Part of a small language model's weights.
Training: a variant of Adam for these matrices, 130M tokens, 8568 steps.
Each number is 500 + 50 x the weight over its row's rms, rounded and kept within 0 to 999. Layers, rows and columns count from 0. Numbers have three digits each. The size before them is the row's rms in percent of the matrix's.

# gate: layer 2 MLP gate, 320x128, rms 0.102, rows 36-52, columns 0-127
# up: layer 2 MLP up, 320x128, rms 0.0926, rows 36-51, columns 0-127
# down: layer 2 MLP down (transposed), 320x128, rms 0.0912, rows 36-51, columns 0-127
gate36 098:471459521547559562456515449488480503565575517457539456417517422482594536474546440495470488590455547551483472483635415485496540558465555553492521594455438465448536531442526463466581615493327529469433513597431494596487472576439453455453532589477495458475471499497486572497455523482571495481495503560510432558453515512465435557467457485488523472560490445459455477469493483492589534506542
up36 098:503604584412550484568575482539440558407517534393477403495533503476431522477510507424554521522527463431526504550463523494489471632518448536487450434412478496565492387575493549522499510459494560505498493522564470520548416537471556524557511446492364479512429541429492515593563493508535538427562488573438424495528476510361547525504470514576492503440496517469481537529514523472500500573511
down36 097:470505489480491535524494511471463516471475549503444495453520518403386487536413516437540569555499423440532596531410495497541481511529527491527520486436495493638432552563483599489547468445604481508431480572510483457568565503643491536618504387477493477460500481448488503476531459490577464447531523484536518455554546494407491427568530528580533490493471506540478475555431440551426409562498
gate37 103:509543478522470459484532516494579482524533570390372470558519510534439428538523453508498521550437432493484462377431536473520429442495419552601456557540465453451541524511487489430523423495473532514464388510572552548474447461556537498587597433462450410520437478585440474491591471462538468494572440536487554532491483518486556572625516525534491595466499486491464548489542479496534549485451
up37 103:568436446627501465574492517490424441533468464536551603464531472491534500474505549487430434453550514411522475605537512491489451619460524505443496467464480527503480499535546464459590510543557541542601623449443460421609368551418487506534409527517430541436432517435429493549547494532489504550509508438514481478525474550509483532554494543478534451515482521557526516490555509541485471462390
down37 101:563478547508447421531548463529558512517505436553499507447492441461405466429469472537535492569540510430559557458539590491406486569541496374499494635479461424527481499442499416506501569555547470599469512440471526536509504520580574563482434467535542530443537442496452539530493434501536491530501485449482502460556443549470352671526473527455539489457473536563515543505490512485422499491486
gate38 099:561545517471491492475466414500516483475546523483442459567573446486453467525526596489499492643451470454522568443474611508441538568436404530603321590552468521535540516524543493461488447456544504453439486419469467558537510457501541440487457513479534431470488547492532445494579510457509477524570494531508533513489481499423510594496538485587449374522480524451408471538566488503540546541472
up38 103:561422422475450532434502481457467450479507417476467405490433461466457448521450506564454478568509424502587448560516543505564522492495396490432476528505424538594545400538526438501503452523572565556635565532444535536542425397501571450470434490504463489558543538449467468493449553481523481530506540563477451533574478491458423546473556463604447502576541519521491493459609547527508519465474
down38 100:537433494540504541572479523468554489581552475497472451471540568519480492540580473486561469471447527449476498444572488525595418510541576602441396461496566452516544545583543502443469567529470549494409542454451544459479514558412507494457521453542451399468610442519441469509481415396439560654509476395491473487507478485486551508500521529471579521495466545517523503457452524453473492509602
gate39 099:463534497475587432475490458527601496436511529527453536521549492564486438528527537448474541411483468467488507491456446450437475555574490434621506464615487465457511487519399488366562428437462431444491490472510551507515474602432483460554518556515540564410547519530568500523492518547601490487538476492468545588548433494535532571462521421517426494525511516481479424456483472421560604441565
up39 091:513460524555451479528470421507407554591533468582526501533508467508516546521570492582497494590556575544491441470489615504489542573448539502540418555456487490447481468435553411525556542556481434413400440488464504476437559440542486529406508566499480387547406425462430486453467581466485467562504513457555557536409605486522486569467512555471566499500457476464471495526482468584500459481522
down39 101:499554531564510455413511466492460534538488532578528450588523577585444524492485519453431464517523531461411448432475519520477476527523440512608495502514538589435548429426438490478560526506553466555515491438470556614479542488509600458513502481509458438384473496489447519494414585477462486512533451419568512626567567555483465516452462481514481464597502404440482559554460473522599545542501
gate40 088:389538588483420437535513455432586550571510597486396469517520516560541597492480503477513517486575534582429547394540521445429393537391565645542435495527511540438511485408545557532503470504428492473441442483464539518585528491537555543416558522513557454513466506526444531492512481515504530505442461503446545519450515426487460508598507502506479502488526453439475414491452525499519464476495
up40 102:427527423599572562484511524558460480454518480458523503527454495400465499462497510529617550416482395596482468495552449537600512450523511515544553520446463418430656455415443473451475566514508538524459437502545490409509491429476468559633555488513498513520535445492564496519550463516543447510479473504489562529572536561484438450436596506486529549468412482501536503502517469483508451471416
down40 097:496513485502545431439497488391488562488509598538475479660533498479548570611461501434492436402504471481500603533449477438533432461567512550529522489527529445467462480544458441443505529460511554530374526483431535481517488552484448568521529472494458533504442575485497484497531539441487443461455401419550542504432535614531534521534593555505449525503516543451548559486437564450606447495514
gate41 092:559569532512509414428512482423545524429468430583582527584442508463498542547525552511430496525477509405500489451462582483500455583543589452525520494523512528519501514509463468528430480543569465503476470519530485407483509607495487391442469561443552446409471534448483453491494459455467454553464396478555452557581505614512556476507483587522472444512551505605494489521565580512479614451459
up41 096:474466478450455533491479506575445624507490489539514514496546513529458435405521445566485453579472515523567542474492510615395567495518555546526431480594437514405532494527546445508563463550531418578448551497536483643536487494532538492466526465467438499542520402559560473498482467586504428557504453506484474483414515403468492498526448516627529440497468483472506462538451464394475549427497
down41 095:560442519412521527587449499499538546440597556480491516443619380459459510533497446559438517497513551505536585482587506453488489547542478477535439564477451421514494463464484519521501495500444558572432539448553470489464424501521500566520537556533501409439507501519461502471410441440547452569540507437470488463501429516476399515498548479608537413479518556563550405573475519586613464480511
gate42 104:544485476440560514500410387521477496520518478464469449536454373457496548619601409488471435523486538439574483461532529496484431464415552563504530498468442454542543491492571461521450487451496526368530484420522408538467538493523609501532553564544519489528432556515472522466485492512589567569485545545484477584440435480469484459555492553423491428450557423531525463546522542493594520536545
up42 101:448449435576543546514528350503448504466487533512489536566495517560397505524516437457470471464429577618456557462523450463521424561466540535575471438549513427518507493547498479469429499413517498435528526493555374598418514458463498524477543530458610549487559428490554462478438444560456455541482490557449549543441554528559593565498561469497489475541489452543523414540493491512464430503476
down42 098:424401537442583495528420517564511511466589497528465565471550428478494510433515477509509545582472481503541609607467501542489483583469548535505468520496533486532552602511426456436447415564502481609437478417487430476555463515470457484421494522470502595483483463506538513488505442430428557490504534515439477455470431605404513490493541554547473453512443545536490502603414431564499580502462
gate43 091:470519530421472516386630510483521515546589584524479565434577470523510457529498573452359591457573477517488471491494453500498530559570490405485519536503466546532482541539462555479540478520455450500496578497470428473452439537451415443505419583595492526490542492504475466513590463551497459523497502533525482498548420414512528592479440464506585457488480555538555569517425420524525592478444
up43 092:428569534546524502507563482571555410361437463502495536500426521451495519474468490497561443512400535521468537443611524461420519505514571526456515472429563479470547557537546465517446571523530530522505484529499535465511592419575517502459534481391506518507409419498557579444574492528467503452412432521436462507499497562522563574457560599530489493453481457481441454497536464602443444528581
down43 092:538492492417494573495473490457497519475485475564471511445529356582562570516540509580485517575583525537548417481482558503499472500505529542467488627460451562529499535501429497566519494519473540517463532491566524511523427446557564467564420527570497400515465517458499518503525480431530433438532460490515403535512451558540472489494530461483475505431512519553410576430364485405648478499438
gate44 107:486560505488407523446499387513516462506450503560457573434543419526482474542510469470443497400517400465529445507563556516540457499496406483535552523526501473497412472441443470456590550411525472480572443401462549480494548420534526502530532602522530489525546566499531486486424470531592536485466529486522557555479536484495402606530533549529501475487626448375470506540542558583551490476544
up44 102:459552549486540448432569550471537573526499545385512393598495465424479497471555486424529593516502538450513451477496469525480576468503519429534476504419470595475567489568531493515333512474469479484470547581510505500474504588458494569483467380456452506481454474527480467549622530539368485523571541530544462511526505517458514488527452451577535472523490478550457474452482539403504523545579
down44 102:572482448456566593470469484523467472485492477485555454488439558468466456567549399462456472444410512513362549524553570516461450417448571547529472528459414549518447623483547547505449485578475496369630498539491455526441463550460509545536467445477538474469490556541569489521472542537519562506537509503592453547573535466479420498460499535384528519526478532482495457488490584529547485497580
gate45 100:478579534449592495435467445483493452530493512571503475468613477538450375522493498463471497465459462459481488488460480398556548547504490422579466442541418574472469535453444470457534477508526504463460435492491527525477481535468593526431515522572486435447533439511463505477470507466517574534509470508473531612494493502536537656535480472513535426502571463489439544478414565469602518531678
up45 106:447453518462445432525445524573556573479513452466487561519372482480481547485516520524477541544512509517434463547435580522495432490564497543570498503520566421502511509581514536482540446535433506490567482477467468443586497483467425508517468560506491542535417491532471526490493580503577399433502447480493607514609545458615489464441538572571493531382448453516536410458595418547478542497418
down45 103:438406489482607476372552517522496555449454499522490518482545534473523459598524502496341559541561519454429469482513470534522503468563528550581540486538522490507414520560419443484520468472456472475557488496466519516441511463506567472411414477545576514528517550487439461532523606561542403557481465479476499537525445475688449482503475547475487487539542479428518464436590490530568501487492
gate46 095:477524414525408562552571464456541436493529321478452480569468498430492526504561500471480502466500473547453506516510525558432576412545450507585552482467546510464558503465533538511476519401550499452610504361466528467544547497590485530545461521427395519547532571537545486546485473444505457422508520482450572471511521485432514462533462460453467502495502519518463592636542523499495535563555
up46 104:491419461492531539509538490420587459401491518437550471534462478403466500440528475488602467510507520513571481531551476489422424462608522482488496636459478476398540564467519488502502460471497582531521505533482560511473559447552428469584497468480488529627455544480553514542453499517464482448507560490541433493495475650482366431454562500461518550483509473410547557543482518502530431574528
down46 101:491492543556512524531513473449502504435531595452534546473532602491474484570504504503572520570496514521484496523505511441463511469545540444543478484482368543442571496424501644543403496467461496537421527542484511448459486530411621485472432399550543453455521477403558427446447512546537507619531474518478498430566526576450506510408476543490494546511470532475527372493500558448468576546534
gate47 106:523499476488440597488466466449537499550415486476493541594454436458527544557601517443536612508510636527486451537479540545567528493480414482547458469546485546445509474416473466536470482413482554488464547483443494479549502476492494533430550504508404482444438540520621394496455523529510480518422546456554535515425542492540466425480386598455536543523561444450435500598563543451523478479477
up47 101:481533523459507486442432494508505408454531537562481558488426508546585516525526467543441508456515473564460483601512533457475495481488604490490459457581560460486536460469512520512591491433551520474484486538515515541518620370510454438492500602510510525551563393435571558504521511573607531432457462457523552470569509480444506541380519529525420508346464473427439463527469489537481505573495
down47 101:493456496464544497469501534575416511517529427503551505391600499475507540454531447515482459476484526526485535540518492449419607474526633489576520444526496484472507563521411563525503522451579470469496484510461404511415568540386518495495516616496505480559562404478404519524519432523566498530490532405472514576535401548455465559551521460443502489474456497494460533500508522611568452590423
gate48 099:561540462562597507568476504553462504488504512513495477593567494532380458466558463469506619572484416405454526526489515555526482562476403418523410563596468534462572453443429478525504519559472430466455487402507505460387512529489471528449443597419519514479415493580520518523502614535508557449461546463537436509509493528534463514547504424546553485549493509492495469487447414442515537474540
up48 098:529458494506408518446465533461548519531530548503461603404460504490566496540464504530442455406438635644557434526514460426525492484481576577447584454410499552528408534556572537523573498469494550500534481573484489542491531449518541498472602464555534492500603482478463545477385435450497458552454510536460543491417497404549532500481490523450515491468512494509418456524547542527457416515516
down48 091:548533499500471482456545530523459479383434509552498529537531366469463483540485510474594591513412446459534463452500447527482556468583408494568495488575533528534469439545494500477530538577449467430362420436512578526470499583484497462451455496539525548492499558485586524516454552463459497597391504554547490598483440554481511506484447568464547574487460477440475451478514516420590542495568
gate49 120:536508542570549497546453448537499516519490511533505454517529412531433489497469532386533459515527493479615525499483516501427508429540494429489474627608493544532586537399486342433452444400505514482442535511459469479473489506570541515585471507472579482456502474481503417509526483486516466489553458514507437650457424575440453497566491510543447480525496488484449466427480537456625486468545
up49 104:439492581614521428630508584481494441542496529534459502506434591499467505494562452594386493526535514523404491574473594535509410500459499539528492428467541489485472554567526613551552487544504442491442424542563540486477443602552498424465526546433440527497450467494476500495474494440469499539445502464464546425532627465500576464503457524518490418487481535502448555573538487456435527498460
down49 098:469474475558541509455574455517488517496481494434512460602588318475505532570403503450590455533513439498552522464499498531547558494486516464567503649509509490587496495470518345479445444492571509479389568484546483477472514435560483565499448481482530522436511529484533443511595490502529477481476526593501434582473459513424401549469516468567523513471421510460477495516486509551570482479503
gate50 102:457463497566485504530396441546555452599488488419439486444444498394541481521541464422567549508408586516487513466552519500506440438456494476530525544473432448457500543523556483550430490483571481445546473503538494627469478445521512559584423443458476451464503471657515428460520536561444478503550486468502515499428516517479423609529564510446511549567556485501499509565578459448535424566455
up50 097:419446512456595526532466558447490445485545445553545536465465524589526545486435563520444483428574447479480512535560462496450437542512490473512436482610540491397535487411564467470574466492473451488485585449501462417522537510492442559514618599461545487503523512495390532416497603484465470549588491402501542469409546443491548528529484468498463464511556491519547572556414559490470563514551
down50 097:571392555619514550522455531539487494485438513494523510438452413478440565525482450570513496475432473555424472468492444538566440506530576564512509473563567491431471438520488373452517573542460525461404495558547492493490471446573434561420411447458421591468481505536512537533537510520568503546424503447514420551419525464545470493569549480497454481523609541500501469504424544547592522491476
gate51 095:564429469420455320542506500472533549541464445442540471521536494431414516490438481448418495475482504370537503492469533545549508462489533450549554523496424502517444478581503498515425555479501440510515507523475635539447479662536483513580545463477448565476486529536545456539477474545486494431534533389518492511445505473498575488451542494586510474389501507566547551596472492507493468465499
up51 092:537475503505502446491461506487459483527514477635544557481541478454424602467489521528467505463496520596516477455624442514480428546533536470477508558447472530525579504455462431447606568627444448555436528514397468515478494493513535420522499501514533467438591507539427508472453560467528465505483545472569473490480537502552416490553643534415479481500395475484520522444485397524513545398544
down51 098:437533528487470567436523569444621471459553501445507447447480476554457510375537491545503501560513467487479531496541467549444513556487446595469548480611506488418574458417470533623522478478541417568505516523527555539569532458519457475529618421489392467565532497475528459469502524471523470535539533503461455438453565488445418450450510441531539466535542554490456583498439569553462386526489
gate52 092:584477527469489554449464454499476509547530503400518538436525441489451555558381519565462466458477541448508456476534476495554431432453514416494399574475495502581533548537559441474383564550493599532545527534425491435467529538434443533472458629566534495500559479546463523448359461440486552537496570520428450534473482523516428552507477562431569545524492506471554537510491539556566457498471